From a checkpoint of a small transformer trained on Wikipedia.
Size: 12 layers, width 640, 8 heads of 64, MLP 2560 SwiGLU, vocabulary 32768, 117M parameters.
Architecture: RMSNorm before each block, untied embeddings, capped logits.
Training: a variant of SOAP for these matrices, 766M tokens, 2921 steps.
Each number is 500 + 25 x the weight over its row's rms, rounded and kept within 0 to 999. Layers, rows and columns count from 0. Numbers have three digits each. The size before them is the row's rms in percent of the matrix's.

# up: layer 5 MLP up, 2560x640, rms 0.0436, rows 197-222, columns 400-479
# down: layer 5 MLP down (transposed), 2560x640, rms 0.0325, rows 197-221, columns 400-479
# gate: layer 5 MLP gate, 2560x640, rms 0.0434, rows 198-222, columns 400-479
up197 104:512509515489467491483485506517507521454502520476518537517490511471524494532539492483490491518509459462509485503529481531502479532519502527500499491460485474539490511479511484478487512506460499462491497490492518528513536494541508551500470462
down197 100:513522488450500481526535500506473534506478485488499507428499497442510476510516499495510514426502465457495499499514481505469530476522515516456510526520504466498475510465465505512505499495486515504500513501480498509506479544502509547497517510
gate198 116:509508519504442483502501491507507502508492478486499529534492428482498558457503518477528513513497484537539498499522527536495521504507478527504450544516541477480470479538514513545489524455504541514501491468532465519468490537498496489545470517
up198 118:476475497514474528463540471515530549451522524531497495563505521497449475494501495518497489451473510477493521478519465500488508524578471481476558488480491524502499484499522505450500465536490517527473523483500507463498539512549492452500526497
down198 105:470540507491499504473514438472455486539473543505511468484479531454497462489487492503529490479491481461512531467514549541528505497489500495443547489508467527504506510530518527507492495536523464524502488523492523522503507463552497532477456508
gate199 103:509527540535487460462517475479487507489485507470518503492502529510535500479503512491511499502417512486537506466491496498456485473509488483483484466520520500519534526476492476496487539487538493495470457476514470507554489505546484487493460516
up199 097:518496449500499479482485530485534504527495506488488547473503482501534468499489484445498511486470485515497483463469524495488500505524506449534528491490469519515507465468522489482479483458461513489520468472535523493514498518505479461530536477
down199 100:482499448549504516507512492518504515499537498487447524498480504469477456488506493536497477502472509476548509485497508480467495500558494471524492553521532524491511539485468458515473482526531513504505549536535527494490481482476520477448530530
gate200 095:474527515496491528508487507470477476505498467492518503518500508525552457495511498501492511474488493483493507504545542482498487540463508471534466503466477486499511521477514506453505514507469502509507509507509531496491505492487473446516472489
up200 094:514461484479498479448521494488500498511523542510513510478521507484459520509535521490490527536546454491545497511515486478497515490508512502515511481511509480511543451480508484500499508462513502552497554530484489473513489519509521503504517530
down200 098:501500492489460516503543495512512493559516514481507438495508477489463471495479545476561510459490508482502520514479509509497487488449529497493526486444544489535479517479473501468496477472532495473472486492516494497472546506502499516477504515
gate201 097:462497508449486485467490539475559476521489466480474497488507483495479500535452471478469475496473474516486502520534500498498475392513511489515489498507487514516513477510491485510476499534510475478483464483466493552490459531559457541472524489
up201 100:466503506500548512520498470506494473460486517492473493497469500468502495448530458523456492501482533554507505534520472491485503485529526526532508484487491506467521500500498439477486482524479523487517520420527490476515506514517508465454498535
down201 100:531580492499504520486492489508545492503487526498499461511468494491431505487486494538494475502523527499499509500516481543419527490514530530505525489465502472483516514512517528537530469509493513541464484494524467521491491524585509470447511482
gate202 100:454488524516471515521497486464515458513538468445503534509551477478516505508443507481468482496512511465541498518521530504495495472508530401507470498464480485498521502499498497517488484491496492523530512466512479479451478521497512540546461483
up202 096:496510550471516514491503487499499497476496499468526534523532500495489493534512509509493508532517485511525492491521454522507524492489493484537529527493565490505452511480485513504478510501525471509565509513545521481458474505497459483549485477
down202 101:468499462451466482522499470478512509522508477535522474484553478484511527478488503473506505518505526543511520495515526526530517487481520500506516473500498541507501522471515489476540507493542500519506528489455530540484517501520538457520467450
gate203 096:475488497522487509446500495478541521520484486491476496542460546488453485486522466488498540490470503496453481470584503483523469475492495517507543514543511480504525461495493466515520475483489529513477553518547524523498438504494516473490501520
up203 093:522500496480444519519519534491519495479536504501518469497453532537489496489478536488473531517480441490442474498523459473506483495474507518490501526498523541499521475511508474495487503516505501479504511559491534496466482493497525509507525510
down203 098:534523471530443496513492463470441490514530460487480512481526468483543498483543539579507487517468508539530509495489496504496512489461524497472484505482526485481458477503504534463489521516473507531490528487488476484479519507473468466494489495
gate204 100:530500499520494494499447511497479470495479563490527516481516491497482527501483484530453546498480509458502503523495527482487484533506469504470557509477487499528501520508516499529481522513504489476486489484499510458499538484488497512454478484
up204 102:463516535484535490474463521490473495521518530509520520505483507490489482540527542532510470530512525525515512530546509484525481556505506534489464521449509511476499484513506480508516528488527465479446469501546516502494487484523546525543472537
down204 096:495492513506531503447514490511511484546491494475463483489449524477534497491488509473504540512487492485477530504517540512511518512510550498507503504498534493514513497496518510573549532519516518481468526505459517549484477508506560488514554473
gate205 097:506511491424545536471514478503496531476533465469500489484495502484525438512522496545511459519512493536495509508452484501490463500444474466496542520554490517507500489530494482533479494527509544491471469503532536492486489529509458473465511481
up205 095:417503549502500504511485486510493481474503503468471490532489471536482502545516519482476547486503510502498510466523513549480517494463514475477512450501494477540491494514525505495500561551526453521484511500547523477477514531493496506485509499
down205 101:487521516502491478451491485516495489539491548532516488493521502521500541543522536468489506544530508488477475542483502513494524450497513529482505528482472520475470466528473509515520512504503450478496533465517486508463465496487492523510484554
gate206 096:470451474498487480512549476510496483429481501468514484516457496523436478486491448516489494499497495467481524452479494423507526515477490508488535518475510490519454500557500507420439510481467463489484511511494499497532532474475518505474486498
up206 092:528492477493507581527526517452501455481483504519477489502523511545490519509513499471450527455448526530494475462522457502528525470498474504487495490467501572465520493491518514491482467556508469511498473496529442466514505495500533510496462539
down206 100:510474460463512504515512470539525509506487509527477537506502501498506504527505485445495468480511555475479566544525465524540506498497502477493524461439476484494514519539490509495474538497458562454481522503494489527480507466461506517501442497
gate207 099:539498524491512496472446547492502510510519527524493500504517491496466540497447498498485471481556459511504474490502476467505554487496518525480515490496529512467515463498510512445511439502481478495481487462491447488483493488488490507456496495
up207 099:487540501487528519505537507467516504517481494544543500487533565537509483510482506502528501492526495484500509487471507497513474549497474485518514533526480482471491464485522498523505489549507472521500488487495528487509536511468554537511489490
down207 104:494551518473544478457501494475515507493454493522567502466502477499466559549474492506538462452518517494507485534480557483526477514509473506496500486487466507469497496516472506506466524539474493501475491455513501490504504504487517472514537521
gate208 100:481476561517565514495501490496515512487495530506544456498500526497524487516503465533452505488506515459466526470508498503489464523485521481540515500477497454506509483490520538535475488506492500527495533485461547502486495468500501494502499513
up208 100:487504496517464559502513490479505492467505469472488530493456535480514489514510525492510439448476540534541493539542490479516504487505463509473488532528474490515441531467503468495478509461553471534477497527492455481498501502512526528549527478
down208 100:471500540506491548492482484483523453476516515512499531531517535541489515497491511490511498496490497482481518511485505494536535516448496448500487458514502442474492477474511515490484472512508546507528457514532456479505551508504474540500526458
gate209 097:461493520505494479472484508507531500485481488473484498501497510496464527484516543507488495516468443501511497482475503504514501491533442495440522491517500503498509523478514495517537473509493566551518501490510485509538524555486518502488521475
up209 098:501461525520503523466452507498498526461527498478476515495495502529488579505515500463511459485485487472536470484499496492506526551540500524498544540452507501541479488474495469526505452502508512475524485521480499468508517502516512472476525461
down209 100:465472540467502469500519518498489524482469450459485504481445502534524512524512547503549503463480504491523459523453506482497507453499462499524505477483518495514495522482529474479518524507506472488479531510532503509496532516520478555473491466
gate210 105:503516527514461526488491476454465518509469488499535486510520508560474521559482535487496497495528506515531505486490543526493454485493510514496514516488458511521543482490471502462487463489463455494504475461467514483475475488492512500494479493
up210 093:473489436508548526548470464487488518539477529462539490451505519531479515469496506551543479467501485490440525496505483540513499595543516503506490541493501493480490465509497522495516501516456490501507520512503516515531547471501519506499451467
down210 099:518531518463503537488496507534514534531492473497525468536495520499482515510516509549494471459493503438564507465471525547450514500469528462468533492484450519507541516526488491466510476495524521530487476493472498410497459542507464483458503462
gate211 099:483509533513525532498482538511523484462521547525492521488524477489509466527514509516533493482475507509475508510510505497522495511492531503552500534495484492439529507511488499491500513489484478455517512505474559551531457501502546495574500483
up211 102:505529505494542470501490501442477513542513518539479495502522506493496496472506516553526498510464464485491502482492499512505496497500519499493512527520506531479507515495510524504500505563482523531531530478495514525501519459537476501517492478
down211 099:499462512518503503456491507500550514518478527557517478510512518482534521501480494507475520447481490551507503518498466507529497474500519538507455527502470508508554537490484515500493446548507532495516519517478501494535480520508478482479492458
gate212 097:544528514495507505530499515459507507482513487484493477494545455464514528528499492533524458485505494496495528478502446507525514559519498491505470456522507483483503473505510509481537463516465507503487514481513500479537500527505527487496541491
up212 100:517472449473527497511465478493495498453474471534479499522487535546530499481468477488498541544491503507486496462522528484509510476503502502508494501488512476513489551475440486499459459502469508505526467476548473499506534474476525496451517504
down212 100:545555550451486513516474535482494488477508498507483492504487539451505531494483484498488544482530490497478525536460515527478501460503526490497513508484501500506490528517503500514527531490511520546494487498525448497525480531500473511476485498
gate213 105:442461503484501505503468492491491508489511490435533466487480526509520495525515471511482516518508540447504492487458470538506469542495547475478520495486501500483465497527529532545511502484509529456490453503491518518462523510495513550442491521
up213 098:480469507480482499494488521528485546527513505486489514478548498524475538497521505532503535543520522477487488490483505543522510506530479493545508480467504511499494521486469534499508476506479479494519535502484486505530502489507528493525488511
down213 099:502510470495516523499493509538484457465521517516524493532549463540506567548515531459480507477550481490496468484487500504493505503473472529492494527490489481484560520519532475472505506485504486442519469518499502519491484526516492515493532443
gate214 103:509518477486512550545498487486532466510489506457525533504514519516505520505518475537500493501439521529535483444518488496512500459471510472527449504512514478525505508475488498499504520513504501542459513510545522457512480470485504522518485502
up214 101:540502504549533487484540479487558532497524498499485519485461478514506473473461536515493515481509523534507459475512472504478491517480489492502527517512504542448471525505466500525509447490502492474458500491502476518506536520493483471463535480
down214 098:494482500478521494544545544483497501496458482478503505483505524487509540501492505483497541537525477453522463470497505480489531527550468477535489480487481503444500501495522533523477518553481504526487503479489524486523521492475523491516513528
gate215 103:481448501501528489495469546488461538514498468456468510552492509497470528498520521510548527549515535493503465491463501506513566492496557512489476538500512515481521525468476506523476509491541518504472487539479451493490500530501491505572538472
up215 098:497485541509541517505502478457517489466518492499511482468495539485490459506512516511491502483442529453456552531476490487509493535449448494515488479532516505484501451538486506498536522516480462474490487474485521504498475508466471493516508468
down215 104:506468490509498499519485484516510487466488518581502476453511503508500511484490506449505435493455460484514506509513436490492489513549453485506508548525472515517442532504500482505506478524452498484532514458525534498498496537508504518502503527
gate216 102:495500463464472506508462569472476454525490524459527535509481514543526496517496482519526495498535522521526476479508534498508528509507490501475497461514529461498538491474473525517530489534538526516477479476473533501486511518496487489527502476
up216 100:512511486487544495489464508486493503530465503490536478490538530500499519484483490511512500526516495481551491488525450487486520532502509517513477496513522514472467514497502505507536516511495464497481484498553478496463507505562476495434519540
down216 103:490504518472491479528535548506501508493532483500490517469518508472504528530501473508512470495479496540488497436502488506488466475530496480500487472488514478488506501511458537504543511510476508465487499459515519425486497512511479494438482457
gate217 097:518492489546508492479491466462503482502525476467474478492501492525464477473519508491487496511486530502502493501495472512516502508505491496522502481507464506503562466503477481483517478561523553500478478496481501496514483540504546481500492506
up217 097:463466485544523520518550483475502534548448530530504539530500486513497489478488494487488481489509462490498541515534508470543457492491500539528456526499542493516464516505464493528464515492471491516516508551527513505492501512523475486528494452
down217 107:546533486484484490537482504520490465504513515496510478506484507532458465516427510505518501539533531516492478522534519519484497511482500523518512513554526526460503509462531539477475478524518512474501467506464522514538454488505499502543446515
gate218 099:529462487444518476479477495501498489516501515491504509524500512457509485497489505523537503517454492478459501502532500538494492491463494509513481491523478506527514456519466485460483518537484500499487522488535541483541527563537519509499466506
up218 100:532496497529523508479488478512496506520516467566539494472525541509500485471480522521514513505528489485526514441473461517498476502490482474523528497505500475494532494519501478454501494501502478450470462540468484511515489461487493485490471471
down218 106:506493442516532486503478530515486505506533486526515504542473512511464485458536513503500530515488496485523477535526450516495471498482507502517552494508463470517514515494508479508470543512485465478517482469478488509534504546499504485499497491
gate219 105:471528481506500478470434474482476529485502545511480474510503532488509514540461502499526458533506509518508509497519505469502503482477509484509509502505484511506572521495501495443456482557523484532518576491521538533473505514479469503539470497
up219 102:495459502518481472482518509503514527483478515494545482480497543501491532493511463533502554507503470467471515472486494556539528541458490435468493490493511507503517535483509544493441508489462512477479528460517486510488500529494493504523481474
down219 103:477427511524443525548456496487519485524533509523505488491512514506460473560474497491464476497475516495503463490494556457477530505541479464497510490485502508520474524498489536487505493507506501497514505491517519531474487513500514491527487498
gate220 098:494478511517483536516477473491520541486482535484450453538521489504469482491497507498484520506504506482470507506525507481516459516455474457523500530498558493501520521486494527532524527518514477537451524528517511490479473519539495513506504480
up220 097:597501485504556510505487489553485524480509515477473483516487507443517446512498460528534483496502528495471516533473504496509494498512502493515458484537492513487492490532488528528491463508433494505481512507503476490504511528521514522492516512
down220 099:488518505499526437516517484504507538452494471504450509519494494480474508516491504471510501496460504540513464493512505502443499509495484466463508443499519559525501502498492487504510532538497517493494487477509501493486554560478515495548545478
gate221 103:502560486525512430480484493535492481516522453532462500495499489497504472537501548517515494490484510506552506482482487477499472492422490490481513508463472485474496537502526508491524513494515513499488505447498525545485527465458513480497521469
up221 110:484492561438546518557477519498510479513501523530463476467497452496523466490472470551545491483497469482506510528514495515517515506492473545494481514526509471511493464462490535494493520512467509478478489493515483459528486469535506482474484459
down221 100:519528490466511508515507508478525505504468495505495489489487512501500513494463458480543495519532457511507493501506480478512550513503487506509533496467511512542486508502515512457490486493484502509542520478518534506517449511559510518476504497
gate222 098:467527583476503501504537525503491542472499515544509481509494493515474488479528521509534526527526514461491473475481500528510491486558520521527469492496517520475493483492480476486536486488467536472521479503522486474505463497530479518500494469
up222 096:491472481519501503498496489528516499508485517536492528512485525521510502493511502533541493485495482499495500488469567599492520489476497483464552485500517461497474529497490497521472516488507493505469495480504506506462523523523548456492519530